From a checkpoint of a small transformer trained on Wikipedia: vocabulary 4096.
Each number is 128 + 24 x the weight over its row's rms, rounded and kept within 0 to 255. Layers, rows and columns count from 0. The size above them is the row's rms in percent of the matrix's.

# layer 3 MLP up, 256x96, rms 0.214, rows 206-229, columns 0-95
size [106 120 100 106  93  93 105  97  94  99  91 107  99 107  89 102  96 111 101  96 102 102 104  94]
[[130 105 113 110 127 121 105 113  95 149 125 122 122  86 140 114 174 174 142 129 113 161 112  90 134 115 156 141 103 124 145 158 132 125 113 135  62 134 138  98 143  83 142 147 125 138 138 134 161 120 156 131 116 128 127 200 118 175 145 128 151 145 140 136 151 131 123 176 161 137 152  93  72 134 141 102 113 130 146 121  94 129 115 113 178 133 128 132 101 174 121 130  87 111 135 125]
 [133 164 102 114 136 153 156 102  98 137 117  97 129 105 142 126 151  90 150 137 123  88 123 138 122 112  82 104 136  80 106 151 141 151 109 100 100 145 121 143  97  90 141 125 131 117 136  90 165 140 128 105 119 114 121 151 134 121 133 148 109 128 135 125 150  85 151  54 145 150 102 159 133  86 120 163 152 117 110  78 114  48 125 114 116 126 131 126 114 144  95 116 126 107 121 125]
 [144 119  83 163 114 153 139 104 101 128  78 118 137 115 111  86 138 114 148  98 167 148 167 112 167 126 127 148 162  94 157 105 154 143 122  83 156 113 101 180 140 131 122 121 125 137 145 129 119 124 111 138 123  93 104 112 128 114 134 118 154 129 122  94 151 135  80 114 113  93  98 131 151 129 166 133 177 134 128  95  98 110 158 120 149  92 139 139 168  84  93 132 139 110 114 143]
 [131 110 133 121 110 161 160 153 155 113 154 140 118 160  88 130 119 116 151 129 123 102 132 134 146 144 118 144 121  91  93 102 134 149 174  97 117 163 122 126 126 100 149 131  81 110 149 114 123 156 128 155 105 165  68 147 107  81 163 167 143 101 136 124 123 108 140 215 129  94 127 128 157 103 155 137 131  90 142 120 132 163 127 125 146 140 127 159 126 139 102 125 160 140 151 128]
 [158 132 143 115 167 136 158 131 123 143 164 115  96 183 110 137 125 142 122 142 146 127 141 151  92 129 152 118 123 119 110 172 116  86 136 145 130 139 132 120  86 121  99 114 119 153 116 105 124 131 133 184 121 140 129 118 150 182 118 155 135 108 167 115  82 134  74 123 114 142 144 100 128  92 139 118 182 100 126 144  94 134 144 102 164 117 143 136 158 131 158 100  82 137 135 176]
 [165 175 122 114 144 141 155 125  83 120 113 100 111 155 117 160 125 106 122 107 126 138  71 104 165 131 185 172 105  88 118 138 126 138 158  85  92 100 128 125 121 112 140 100 153  73 136 145 124 124 114 125 125 112 131 139 117  97 122 135  97 140 124 141  96 138 104 151 128 161 120 158 126 100 152 111 132 106 102 109 109 125 159 134 125  89 154 120 126  99  85  77  91 128 145 125]
 [116 130 106 126 129  87 135 123 131 132 126 116 168 128 153 116 149 133  92 142  91 125 153 119  96 100 155 128 145 135 116 140 125 106 106 161 117 127 109 192 137 147 164 148 137 144 153 138 120 107 139 130 125 165 139 121 174 124  91  76 144 159 127 118 135 149  96 100  99 122 156  72 113 118  84  96 146 145 103 147 111 147 148 132 157 169 110 148 141 162  79 182 141 143 120 142]
 [105 159 131 115 126 138 164 171 150 131 120 128 148  98  87 148 124 135  78 125 131 158 123 108 122 142  96 157 155 127 129 143  72 132 105 180 155 124 131 165 138 132 108 102 131 123  93 141 128 139 145 107 146 126 109 120 148 136 167 123 147 134 172  87 157 114 131 136 121 125 159  97 163 119 108  99 120 188 102 109 129 111 141  66 104 167 125 134 110 102  93 146  95 123 133 114]
 [144 125 101 122 121  76 154 113  85 132 121 157 103 118  85 110 149 134 123 134 153 134 156 122  99 114  95 160 134 104 126 149 154 125 159 169 134 131 163 128  97 106 110 175 147 168 108 135 194 170 163 166 114 142 200 149 117 140 142 136 128 109 114 109 107 129 114 142 143 150 114 123 149 102 133 178 112 149 146 116 126 139 112 119 139 101 134 143 127 135 120 164 119 149 165 116]
 [137 126 104 103 122 190  97  90 136 124 132 116 178 128 129 163 119 166 130 159 100 139 120 122 136  78 123 129 110 131  67 132 137 139 130 124 136 187 113 118 135 128 130 148 112 149 138 168 128 129 159 123 164 114 132 191 151 172 116 174 119  96 125 169 113 125 149 136 132 155 121 106 137 137 166 149 112 107 131 112 114 101 134 107 166 117 115 108 153  92 155 136 112 134 158 112]
 [150  90 138  98 109 155 125  77 138 183  74 143 136 165 152 126 132 122 101 140 176 121 137 141 100 122 114 141 119 115 107 117 156 117 131 122 138  89 150 166 129 124 134 113 157  98  83  80 174 142 155 131 113 139 143  88 160 137 115 147 128 103 135 143 114  90 107 131 131 146 150 149 115 152 117 111 117 138 161 167 112 135 139 132 116 102 123  64 163 128 150 113 143 146  93 135]
 [130 167 168 139 106 140 171 136 100 120 107 115 146 112 136 105  98 129 143 178 115 128 128 117 153 131 156 128 134 133 142 177  96 131 151 163 138 137  92 133 102 150 150 151 125 116 113 123 157 139 130  94 141 129  96 100 127 160 118 133 132  89 132 118 191 145 159 118  96 108 119 137 142  92 160 152 119  95 155 141 139 126 144  97 188 115 115 141 106 107 101 106 117 159 169 178]
 [127 158 177 130 114 151 143 125  77 104 111 114 126 124 131 143 112 108 142 154 126 133 139 125 163 140 146 159 122 157  84 127 141 113 126 129 134 125 133 127 150 119 108 117 158 135 118 115 148 121 150 104  85 110 134 134 110 125 161 109  97 125 123 145 102 153 110 129 152 151 151 157 102 134 124 143 137 175 123 105 118  36 132 127 154 104 171 154  72 133  66 111  88 148 111 103]
 [159 118 124 132 127 155  95 138 145 134 100 117 128 193 134 129 130 167 139 149 172 201 123 100 124 129  66 133  93 112 103 141 155 119 110 130 136 122 127 167 145 119 114 118  96 134 129 111 142 107 106 141 131 128 140 112 171 125 104 136 165 142  91 106 136 117  86 155 112 122 111 152 127  82 125 119  62 118  84 140 110 118 109 123 115  97 121 117 133 110 113 100  91 139 105 137]
 [ 97 108 141 158 113 127  90 160 139  99 126  83 128 113 139 144 122 145 141 106 133 144 145 147 125 153 164 145 131 161 126 102 122 121 144 177 183 168 137 120 120 178 120 103 114  94 104 115  85  93 121 174 142 118 111  95 137 137 155 126 157 138 104 116 142 165 110 100 157 153 101 112 134 151  80  79 123  85 169 131 131 128 143 160 125  87 120 124 117 133 106 133 109 135 141 122]
 [123 128 121 134 133 109 102 117 103 121 140 159 129 135 195 169 159 139  90 106 145 125 125 107 103 134 128  97 106  91 104 116 135 121 110 114 163 112  76 121  78 108  78 121 136 132 146 123 172 114 111 127 100 133 122 134 130 145 133 145 138 149 127 144  88 132 141  95 116 154  95  93 126 115 128 123 112 163 133  97  77 138 155 141 115 146 108 133 158 140  86 145 133  78  68 135]
 [170 118 177 140 100 139 175 102 136 109 122 101  97 110 173 102 141 151 132 129 166 142  98 131 130 173 145 135 100 118 145  89 139 128  98 149 136 143 134 139 152  92 117 141 122 102 152 100  97 123 151 127  80 119 129 145 129 184 126 105 107 162 103 121 153 103 123 146 120 128 124 132  93 126 120 112 147 135 167 159 104 122 176  76 114 118 101 155 115 139  72 134 124 130 108 117]
 [ 76 105 108 123 101 123 118 136 175 112 141  93 147 170 129 129 141 130  86 127 150 175 144 125 113 134 129 144 143  97 148 153 176 130 138 108 120 107 128 133 177 107 128 146 126 130 107  78 141 124 134 146 114 143 152 141 133 125  71 125 128 116 153 137 126 108 183 188 134 129 149 112 110 128 108 163 125 130 142 101 178 159  96 118 163 128 156 146 127 106 157 142 149 131 170 105]
 [108  97 156 149 130 148 121 136 146 116 132 121 148 138 132 148  89 120 113 166 127 105 181 148 130 125 139  70  96 119 126  79 153 168 149 144 164 109 112 105 134  99 121 148 119 103  85 136 130 152 183 152 146 135 108 104  74 116 139 115 141 154 110 125 102 122 156  98 102 112 152 158 126 145 145  89 149 117 127 104 107 120 151  94 126  83 130 144 136 139 121 136 131  63 112 141]
 [138 128 116 138 108 167  89 116 121  76  69 126  98 158 119 122  88 132  98 129 122 126 157 153 127  97  73 155 143 123 151 140 162 117 115 132 121 114 114 140 112 131 129 120 174 126 154  94 118 133 122 113 128 142 163 106 129 154 110 124 129 132 199 102 151 106 110 158 111 134 132  64 115  54 144 138 115 129 149 146 122 156 145 127 103 174 133 131 132 120 136 151 129 133 129 123]
 [133 134 157 126 134 149 139 126 146 160  94 126 105 106 156 113 104 101  95 128  90 168 105 134 163 128 114 212 136 121  96 118 162 106 131 155 119 178 148 124 100 133 149 151 136 133 144 129 104 109 152 129 116 110 112  96 120 110 132 121 123 121 110 124 143 145 167  98 112 139  86 117 140 136 127  57 130 139 141 152 105  90 127 137 129 125 146 170 133 111  83 100  92  95  98 128]
 [105  78 110 104 115 127 165 133 167 146 132 154 128 128  71 119  94 115 134 167 116 185 152 149  97 150 134 121 128 118 168 109 131 132 175 144 171 121 115 125 105 133 122  82 113 143 122 146  92 106 129 116 128  93 118 123 102 125  40 128 153 139 124  83 130  90 118 139 119 117 138  99  81 152 131 117 125 120 109 149 107 121 113 151 138 123 117 126 119 119 144  99 135 145 158 130]
 [128 135 146 126 166 137 123 143 142 118 109 143 140 154 114 157 141 116 120  95 118 137 145  71 144 154  99 114 145 103 139 124 127 110 116 130 134 174 144 131  97 130 138 127 112 104 157 139 153 111 135 146 133 160  96 135 102 150 152  74  98 129  94 180 129 142 149 141 113 144  71 133 146 124 133 127 106 145 161 153 100 143 162  64 152 110 120  73 114 111 155 115 162 163 120 175]
 [142 142  79 134 127 125 107 150 130 134 151 161 126 108 108 166 107 108 106 123 133  91 104  96 156 131 145 143 118 129 144 115 109  86  89 133 161 109 134 143  85  98 127 142 101 154 169 136 106 121 135 148 123 178 112  63 110 197 137 149 110 105 101 152 149 111 133 149 150 119 150 124 160 137 117 149 127 138 125 171 145 102 155  95 126 124 156 124  99 138 150 106 111 141  83 106]]
# layer 3 MLP down (transposed), 256x96, rms 0.183, rows 206-229, columns 0-95
size [108 123  91 103  99  97  92  98  92  98  98 103 108 110  89 100  97  94  97  95  99  96 104  97]
[[ 73  86 122 154 140 129 112 121 130 120  89 100 153 110 128 123 135 156 116 124 144 121 111  87 113 111 131 170 132 130 146  96 100 100 102 111  75 160 123  72 129 173 121 107 109 126 125  91 141 112 113 153  94 123 104 139 126 152  91 137 108 129  74 142 176 174 142 156 138 172 129 106 121 160 161 147 130 134 109 120  94 146  91 143 155 139 116  94 135 125 132 118 119 119 119 134]
 [112 140  85 132 112 125 141  74 108 115 123 124 157 112 118 119 126 128 131 123 123  97 156 118 171 131 163 123 164 168 135 148 132 134 107  76 120 130 118  82 152 141  98 147  96 135 174  87 117 134 104 112 123 121 136 174 118 128 163 122 126 132 106 126 120 108 121 134 116 101 140 117  98 148 151 133 163 142 118 152 124  86  89  76 119 108 119 146 169 105  60 133  95  98 102 112]
 [135 114 116 116 113 135 120 126 129 120  76 137 119 177 174  94 133 104 146 134 133 131 139 140 108 124 140 148 136 109 108 128 157 105 126 159 102 119 101 141 126 111 113 128 119 125  98 137 153 115 116 105 128 127 161 163 156 100 157 122 159 147 131 174 109  65 129 145 125 109 132 132 136 109 136 184 100  98 110 140 105 157 159 181 124 134 215 102 143 101 115 140 130 139 121  84]
 [163 133 118 110  91 128  88 121 115 102 148 137 132 145  77 156 113 134 162 115 155 119 160 118 117 108 150 121 139 131 128 119 131 106 115  99 144 111 144  71 144  81 168 136 122 159  92 152 137 126 136 173 134  91 108 156 158 133 144 165 157 130 127 132 128 101 152 156 130 127 153 151 177 141 106 104 144 120  96  87 120 110 140 181 129 102 107 122 127 106 172 130 149 130 139  77]
 [152 108 142 144 106 136 119 116 163 126 150 106 127 105 141 112 125 125 116 154  76 143 127 122 133  99  79 119  94 106  93 146 156 163  88  86 136 143 136 122 157 176 139 140 103 101 139 122 101 148 133 122 122 156 124  92 135 167 156 135 102 134 146 126 154 118 151 156 106 174 180 123 155 160 115 172 137 115 173 129 121 143 160 137  91 166  99 138 123 122 144 151 147 145 104  89]
 [129 146 125 123 100 132  86 145 125 139 153  86 170  80 112 162 119 141 145  93 136 126 120 164 113 126 133 144 107 155 128 170  95 189  75 115 114 110 120 145  99 136 141 138  67 132 112 105 128 120 127 106 118 128  95 119 146 112 162 135 113 126 148 108 129 106 165 153  90 136 112  83 156 107 119 144 136 111 135 105 130  94 121 147 111 127  86 116 154 126 190 139 159 113 113 126]
 [114 124 118 115 126 143 124 186 137  79 111 136 105 143 139 110 127 122 120 107  99 128 124 126 108 112  92 127 137 118 143 145 138 121 141 160  99 109  94 208  90 132 143  89 137 105 158 162 150 153 117 115 106 120 144 147 186 121 174 142 116 108 101 107 110 106 112  86 126 102 124 132 149 141 100 111 103 136 109 142 131 192 158 175 143 140 111 122 141 116 101 105 138 134 157 110]
 [151 135 109 107 119 154 163 107 147 175 144 137  76 158 129 123 136 131 132 141  84 168 140 119 122 147 144 103  80 129 130 125 125 136 139 126 108 109  84 146  60 129 140 178 123 120 130 129 114  89 120 159 124 104 133 139 126 148 113 143 122 148  98 159 163 162 121 158 129 104 159 139 103 167  97 125 126  98 107 135 109 147 115 175  99 157 128 125  86 111  98  89 150 137  99 124]
 [109 166 126 171 165 115 120 160 184  97 128 129 134 130 120  93 143 152 149  92 147 119 130 128 104 121 108 114 124 132 144 149 156 120 112 113  87 143 106 125 152  83  97 122 146 121 171 160 158 101 135 153 121  99  83 147  84 162 129 122 135 165 104  74 167 133 153  98 140 106 113 159 118 118 130 116 128 115 108  94  93 118 134 146 138  99 124 105 118 158 165 161 140 104 118 133]
 [141 119 166 138 104 103 132 115 132  86 159 125 118 125 120 142  80 128 130 157 159 180 165 111 144 105  85 144 135 117 158 113 111 126 142 114 154 160 117  78  95  99 137 109 133  97 150 113 144 114 130 133 139 102 114 144 141 117 102 115 171  99 153 147 164 144 132 122 167 128 120 116 129 125 106 115 132 157 148 172 144 110 106 142  79 154 112  97 153 170 133 112 131 183 168 149]
 [104 168 124 143 131  83 145 120 123 101 165 142 148 111 128 110 128 113 192 140  98 117 115 128 177 146 133 107  94 123 160 113 149 115 159 126 113 155 163  67 113 125 137 104 132 132 161 164  64 109 157 128 161 114 164 159 114 137 109 129 136 150 127 126 135 125 174 129 121 129 119 142 165 132 104 129 115  77  86 131 143 136  92 128 126 153 126 161 129 104 140 159 121 147 153 133]
 [119 127 135  99 132 153 120  90 106  97  94  99 131 104 140 144 142  90  96  96  90 113 149 135 131 145 136 152  94 133 119  92 137 127 109 145 116 140 164 134 142 127 131 104 167 141  64 134  91 116 180 144 117 109 144  81 115 112  97  90 114 142 126 113 138 118 158  60 153 175 137 161 129 112 127 153 157 144  90 108  95 138 160 126 122 156 142 118 126 160 118 122 142 141 135 105]
 [123 113 144 113 140 131 103 100 122 121 102  68 126 107 110 148 135 131 130 149 128 159 123 129 140 128 130 166 121 135  90 110  91 178 133 108 153  99 136  55 150 111 144  67 154 123 105 129 146 107 158 129  83 120 131 137 126 137 112 121 131 135 147 145 135 111 114 137 107 127 133 143 124 113 109 122 194 170 112 116 127  66 138  87 130 148 132 147  94  95  88 154 118 109 127 151]
 [146 127 108 103 147 106  66 153 137 128 121 212 118 127 120 104 120 130 154  82 138 138 106 108 140  72 146 109 137 113 145 146 185  77 145 120 163 111 128 143 157 169 144  99  92 130 167  94 145 113  98 107 104 116 131 163 138 126 114  87 126 124 150 110 156 111 120 126 111 135 152 147  95 125 127 135 122 102 117 105 126 148 125 134 122 150 109 120 104 140 130 114 135  96 127  92]
 [ 83 155 111  91 144 127 119 125 140 175 129  89 157 151  88 104 117  88 122 119 138 156 153 165 153 118 126 111 111 126 110 121 151  97 118 136 161  72 152  88 155 136  99 143 100 137 130 112 173 133 121 133 138 124 109  89  86 132 152 129 109 106  96 113 134 115 161 134 126 109 136 125 117 165 168 123 107 112 127 140 136 124 125 122 154 105 160 125  91 114 138 142 105 138 143 208]
 [129 135  99 171 115 157 149 170 130 124 102 154 132 105 113  94  66 108 163 154 131 135 134 176 120 114 143 159 166 139 124 119 151 134 140 138 142 105 148  83 148  94 152 124 146 161 121  64 175 158 107 126 120 131 156 133 153 133 137 114 126 139 125 116 130 103  71 130 109 123 117 131 114  84 126 115 114 150 124 107 129 103 126 104 158  76  94  94 149 147 130 118 114 159 140 121]
 [122 169  85 145 119 139 140 130 117 101 159 115 131 126 139 100 113 146  98 121 105 101 123 137 110 127 150 150 123 141 161 141 110 115 109 140 119 169  44 164 169 126 164 103 111 104 115 114 135 140 154 159 112 124 110 182  97 148 160 123 132 120  87 101 148 134 157 110  96  95 140 122 166 123 128 133  94 155 162 120 110 126 101 142 125  95 116 166 112 126 120 138 123  79 111 154]
 [109 121 130 116  93 151 112 164 149 107 118 117  85 157 134 151 144 131 124 102 137 129 120 143 132 136 164 124 128 118 166 119 128 134 173 148 121 168 119 230 130 127 100 157 145 120 162 138 129 130 156 109 115 140 114 174 121 138  99 176 116 135 115 151 143 182 101 146 146  86 128 135 142  90 128 131 106 140 122 125 166 135 115 124  97 118 136 130  83 139  96 132 167 113 138 147]
 [124 138 123 135 131 153  94 118 162 130 105  82 157 110 108  83 137 113  88 120  74 155 164 165 149 126 117 130 169 122 151  97 122 123 127 140 138 113  99 133 142 131 148 152 129 126 117  82 192 112  93 128 160 101 152 112 102 132 119 137 142 112 132 126  83 142 137 131 126 126 110 113 103 185 133 120 164 131 135 146 164 140 136 162 136 106 180 102 124 140  90 140  92  98 107 122]
 [121 146 149  83 138 125 158 158  85 146 142 128 138 112 147 167 125 144  98 107 163  91 108  85 141 113 143 119 151 135 137 140 120 126 165  93  78 125 139  64 132 108 126 112 104 116 120 123 153 150 113 108 116 146  78 124 123 150 112 125 158 135  89 117 110 128 131 106 101 115 134 199 134 165 129 163  96  94 119 130 134 128 135 131 157 123 132 170 128 121 122  96 115 170 143 165]
 [112 123 142 116 122 102 105  81  84 112 107 110 143 175 127 131 123 133 146 149 128 139 131 124 116 167 125 119 176  93 158 160 153  79 137 144  86 138  95 155 119  84 106 101 126  76 100 144 112 118 148 139 146 141 150 133 134  71 126 128 132 111 112 142 182 103  96 114 129 114  73 113 141 134 146 111 150 136 126 118 129 148  93 108 138 113 105 112 170 106  97 137 138 137 102 102]
 [124  98 140 158 131 154 161 125 147 169 165 130 138 153 159 156  99  98  83 108 145 159 100 159 120 131 143 147 130 132 166 159  83 131 136 145 111 148 146 219 148 128 109 109 144 124  81  98 159 137 144 138 127 124 156 135 138 138 167 130 104 137 102 143 117 144 148 122  92 128 136 142 155 157 108 146 110 110 118 132 112 119 115  83 126  76 134 150  99 117 144 131 143 152 120 107]
 [127  89 149 165 129 141 127 111 154 129 129 126  83 130 111 100 149  86 131 166  94 126 128 163 155 167 114 184 152  94 121 110 125 133 122 120  99 135 139 170 126  93 131 110 144 118 114  84 145 132 127 138 151 129 164 119 103 133 121 100 147 114 144 116 143 122 163 120 118 126 137 156 176  98 108 123 177 140 115 136  95 131 120 200 140 159 101 109 160 105 157 150 146 110 149 155]
 [125 116 205 195 117 160 164 130 102 144 106 156 132 108 156 125  94 139 124 111 110 156  97 141 124 161 115 170 161  96 157 134 105 142 128  88  84 145 158 109 118 124 107 121 124 135 118 128 129 128 139 118 159  98 107 113 100  97 125 126 100 100 138 157 147 141 181 134  94 112 116 105 129 127 135 128  86 136 140  78 130 170 141 110 122  99  94 109 143 118 124 130 127 154 120 126]]
# layer 3 MLP gate, 256x96, rms 0.227, rows 207-230, columns 0-95
size [ 92  98 100 109  92 104  94  87 103  84  97 106 110  98  98  92 103 102 105  94  94 104 106 100]
[[112 140 150 101 116 139  97 123 108 138 122  87 155 132 136 144 110 117 103 124 154 100 111 127 119 158 117  84 135 122 159 116 133 104 102 126 123 104 118 107 148 146  56 178 123 136 111  88 148 112 125 120 109 138 135 124 125  97 160  83 146 151 102 142 122 176 132 134 111 118 143 137 144 169 146 145 118 139 151 150 164 133 116  91 117 164 150 155 120  83  95 178  72 108 154 131]
 [137 106 168 110 128 143 122  98  93 122 116 100 162 115 157  84 123 116 134 150 131 130 101 100 173 146 106 147 168 157 101 121 165 145 111 128 106  89  90 176 109 110 111 110 152 142 145  93 113 129  85  79 151 106 151 142 152  95  89 103 138 123 103 160 145 126 138 128 146 115 134 113 147  88 106 109 139  99 138 137 127 107 156 110 139 109 147 145 143 119  87 153 160 115  92 156]
 [112 118 127 160 145 150 166 152 122 187  78 136 151  90 116 123 153  97 117 155 116 116 112 134 127 106 160 137 117 158 127  92 133 158 145 126 116 124 128 136 176 148 143  87 155 109  87 147  90 118 119 121 113 141 129 141 150 165 124 139  78 135 119 162 127 150 124 114 109 155 140 125 128 110 137 181 142 130 123 104 124 151 130  72  92 143 152 110 134 148 133 205 135 117 123 144]
 [ 98 131 103 119 141  87 146 105 153 117 144 109 110 157 136 130 138 127 170  96 123  98 142 114 169 114 118 123 144  87 153 181 118 144 121 107 121 128 118 191 161 133 117 128 116  99 112 112 135  95 152 145 134 159 145 107 159 143  82 143 152 122 138 104 141 147 113 165 152 134 114 159 145  81 133 137 109 164 114 167 164 142 162 104 167 139 142 128  93  77 153 140 148 125 121 154]
 [136 178 112 120 132 140 117 126 143 126 114 140 165 128 126 151 106 149 123 103 154 124 121 137 138 120 128 153  80  92 147 115 101 136 124 141  67  90 158 162 138 142 123 127 186 115 125 158 109 104 150 161 135 123 128  97 106 115  94 177 141 118 151 155 118 147 136 128 106 165 115 143 160 157 106 152 130 139 165 132  88 101 113  47 119  98 100 142 134 108 109 133 141 130 117 100]
 [126 109 154 141 138 128 128 127  70 115 121 100 102 134 144 126  76 142 127 128 135  91 134 145 113 129 104 127 144 106 104 136 118  97 165 143 110 143 107 158 112 117 138 132 150 108  98 135 108 137 133 103 115 123  99  77 103  89  37 136 132 140 125 134 115 144 103  95 134 134 121 102 156 119 181 126 170 138  99 138 123 120 134 125 158 140 103 180 169 116  93 176 124 129 114 130]
 [131  92 135 163 151 121 153 114  78 118 129 118 160 112 162 148 121 128 159 129  86  65 129 151 138  99 132  77 160 154 122  98 161 140 116 129 113 135 123 153 134 108 148 106 116 153 115 108 102 147  95 125 132 118  96 126 197  84 140 172 128 144 178 115 147  90 129 115 122 122 159 130 120 103 107 142 105 158 155 109 153 150 127 135 120 127 136 118 100 114 143 152  79 133 129 126]
 [120 116 141 119 129 134 113 144 172 127 138 116 142 118 141  95 166 155 114 119 134  96 138 123 134 107 117  97 115  78 134 120 163 140 124 142  81 140 145 151 156 119  91  74 100 139 127 159 101  96 134 146 131 113 102 136  91 122 157  93 138 145 100  95 176  80 159 113 139 137 118 136 122 138 107  99 151 124 112 171 109 113 159 165 165  96 110 109 121 168 106 115 106 125  74 126]
 [130 109 135 151 101 131 109 104 117 161  93 115 155 103 178 134  84  81 137 155  99 152 134 153 123 111 121 138 143 132 142  97 112  99 142 149 126 110 124 111 145 121 113 154 157 115  73 157 111 104 142  99 135 104 122 132 126 133 124 130  96 164 173 117 123 154 106  96 123 173  85 137 116 133 121 145 147 175  90 134  90 131 114 149 143 144 166 147  90 100  88 149 148  91 137 106]
 [149 120 111 117 161 133 140 107 132 161 158 141 127 148 110 110  65  96  98 141 115 121 156 123 110 124 138 125 109 170 123 125 120 116 122 145 111 113 135 106 157 124 145  89 155 134 138 132 111 135 158 111 145 100  85 126  93 148 127 133 151  99 141 185 142 138 165 126 123 123 141 154 130  81 100 197 125 128 192 143 186 140 126 146 133  88 104 134 113 113 162 129 163 125 134 137]
 [167 161 123  99 160 133 153 172 122 179 127 158 141 146 113 111 143 153 143 149 117 148 136 120 122 137  98 135 104 123  89 141 108 113 114 120 148 103 115 119 139 109  51 119  93 155 120 158 166 175 149 132 114 129 142 135 123 141 121 159 147 124 142 119 142 139 115 140 115 124 144 111 141 161  99 128 129  90 107 139 120 119 146 176 152 100 149 119  89 119 155 162 207 145 132 130]
 [ 93 116 115 122 106 161 125 115 120 133 106 143 120 123 131 111 132 131 129 146 134  97 122 159 137 142  95 140 122 117 107 135  99  77 126 126  53 108 130  98 131 124 137 111 183 136 110 179  98 142 184 136 121 141 180  91 125 167 123 145 113 132 160 151 137 126  99 146 120 120  82 119 116 123  98 140 125 115 126 117  98 169 100 156 176 118 138 104 151 126 139 101 141  87 160 160]
 [106 104  94 129 105 117 135 107 142 125 149 141 137  94 151 134 125 145 139  92 127 114 124 105 140 131 125  93 148 134 102  96  87 145 133 136  75 165 142  58 148 154 114 109 132 118 101 151 176 148 140 124 135  92  88  59 133 110 155 117 105 104  88 148 117 153 147 129 121 133 148 111 106 135  99 101 144 106 134  93 140 135  97 126 157 123 131  93 124 137 146 152 180 114 104 111]
 [175 154 123 102  82 153 133 115  89 111 150 159 103 149 138 203 143 148 125 158 138 141 111 138  94 141  94  82 126 113 152 135 128 143 148  99 131 192 130 158 122 124 154 118 158 124 167 142 125 178 132 128 176 126 122 136 133 136 110 109 123  95 140 140 135 130 133 136 129 132 153 145 141 110 123 124  91 145 144 138 113 100  95 132 143 174 116 138 152 165 113 106 174 129 110 101]
 [121 174  91 131 121 137 140 133 111 121 132 132  88 169 139 153 123 108 150 135  89 130 132 100 130 122 139 132 171 135 127 106  88 110  90 173 138 129 157 130 153 134  96 124 147 101 128  79 121 153 134 153 155 112 133 116 153 147 176 108  97 117 147 120 148  82 152  55  77 123  89 145 132 104 104 142 111 134 108 131 121 171 149 106 128 116 117 139 131 109 159 148 144 105 135 160]
 [147 138 137 135 126 109 168 122 148 127 155 118 135  86 121  93 127 154 135 157 134  92 151 145 126 107 183 122  95 104 126 132 136 135 178 124 131 138 146 117 144 132 162 136 161 140 120 133 143 138 169  74  93 115 120 171 181 138 111 124 133 148 127 134 129 130 141 169 167 133 120 155 167 125 108 119  75 147 144 152 111 126 136 143 130 141  94 156  90 190 140 156 155 111 148 158]
 [120 113 121 125  67 134 114 136 137 127 107 115 120 147 130 142 103 136 141 156 140 143 126  98 216  94 131 122 174 110 106 129 144 176 143 132 150 139 137 161 171 119 116 126 142 129 118 136 146 115 141 135 129 114 149 105 109 124 100 127 140  97 162 120 119 141 140 126 160 164 123 102 135 122 125 148  59 132 119 123 138  84  50 139 124 143 148 138 139 126 100 132 123 188 117 123]
 [141 141 147 101  92 155  89 130 121  99 112 164 103 102 126 125 142 112 140 171 107 118 157 171  83 116 126  97 139 102 125 184 139 137 154 167 130 108 151 113 134 119 154 121 134 156 108 123 129 139 117 152 126 130  81  82 123 141 153 184  92 153 144 151 155 114 147 150 132 121 104 133 114 141 133 119 150 167 113 122 118 134 169 127 151 118 107 132 160 155 109 181  94 130 127 175]
 [ 75 142 127 127 118  94 171  93  63 131 110 112 149 101 161 161 139 133  97 123 112  83 119 123 124 118 168 144 136 146 107 160 138 139 143  80 137 141 142  99 108 120  88 114 105 116 161 118 136 127 134 129 132 124  95 121 110 139 127 152 156 126 134 118 127 143 118 112 151 138 113 147 160 153  79 183 147 124 143 117 164 106 110 166 115 150 133 175 158 139  80 131 122 156 133 153]
 [129 104 140 174 109 125 146 151  97 114 118 198 134 125  97 101 111 140 141 125 102 159 129 146 124 139 105 104 110 152 167 129 104  90 131 125 147 117 102 122 137 172 130 128 167 166 104 109 126 121 115 172 134 123 136 149 101 117 109  88 137 166 111 154 116 100 113 102 116 117 105 120 116 126  85 106  95 108 155 133 117 140 115 156 145 107 158 134 103 121 154 184 153 140 120 194]
 [130 118 143 123 146 120 150 189 119 148 140 115 132 166 105 163  59 129 152 153 122 114  89 114 144 148 113  91 152 125 125  97  98 162 156 148 137 143 111 131 110 140 149 137 126 131  80 133 110  94 102 141 123 101 145 125  97 167 144 118 149 105  83 124 154 161 147 113 107 118 130  74  97 135  86 155 110 136 154 171 127 174 119  98 116 125 122 126 152 104 122 137 144 122 134  95]
 [156  96 138 120 119 130 125 101 112 101 119 144 161 135 102 121 138 150 106 176  78 115 121 134 124 148 144 133 142 101 138 106 130 105 151 106 123 161 102 160 190 100 172  94 119 126 108 118 106 159 117  97  77 149 132 130 111 144 146 171 139 150  91 184 160 123  96 113 113 116 145 138 127 134 172 126 146 152 138  89 110  91 112 113 143 161 136 102 139 117 159 153 150 156 122 145]
 [181 103  64 129 133 127 138 129 148 153 175 143 150 100  89 139 143 185 152  85 144 128 147  84  93 114  96 135 101 123 125 164 121 125 135 144 120 151 145  96 125 113 119 120  96 152 122 107 146 141 106 129 120 149 137 153 134 136 121 157 138 164  95 116 137 145 152  91 161 178 145 167 118 144 136 160  82 116 116 171 118 108 161 132 142 136 117 116 142 161 147 123 105 133 127 126]
 [132  80 155 117 129 101 108 146 115 109 125 180 114 129 164 141 156 112  98 131 148 100 148 103 106 154 138  74 119 143 159 133  76 169 121 140 148 144 143 122 117 119 114 118  94  98 128 119 144 144 132 117 131 155 124 151 146 129 162 107 140 158  69 106 120 119 120 104 159  80 115 135 203 148 138 115 160 137 104 134 136  96 123 124 140 137  95 135 148 137  67 134 142 124 126 130]]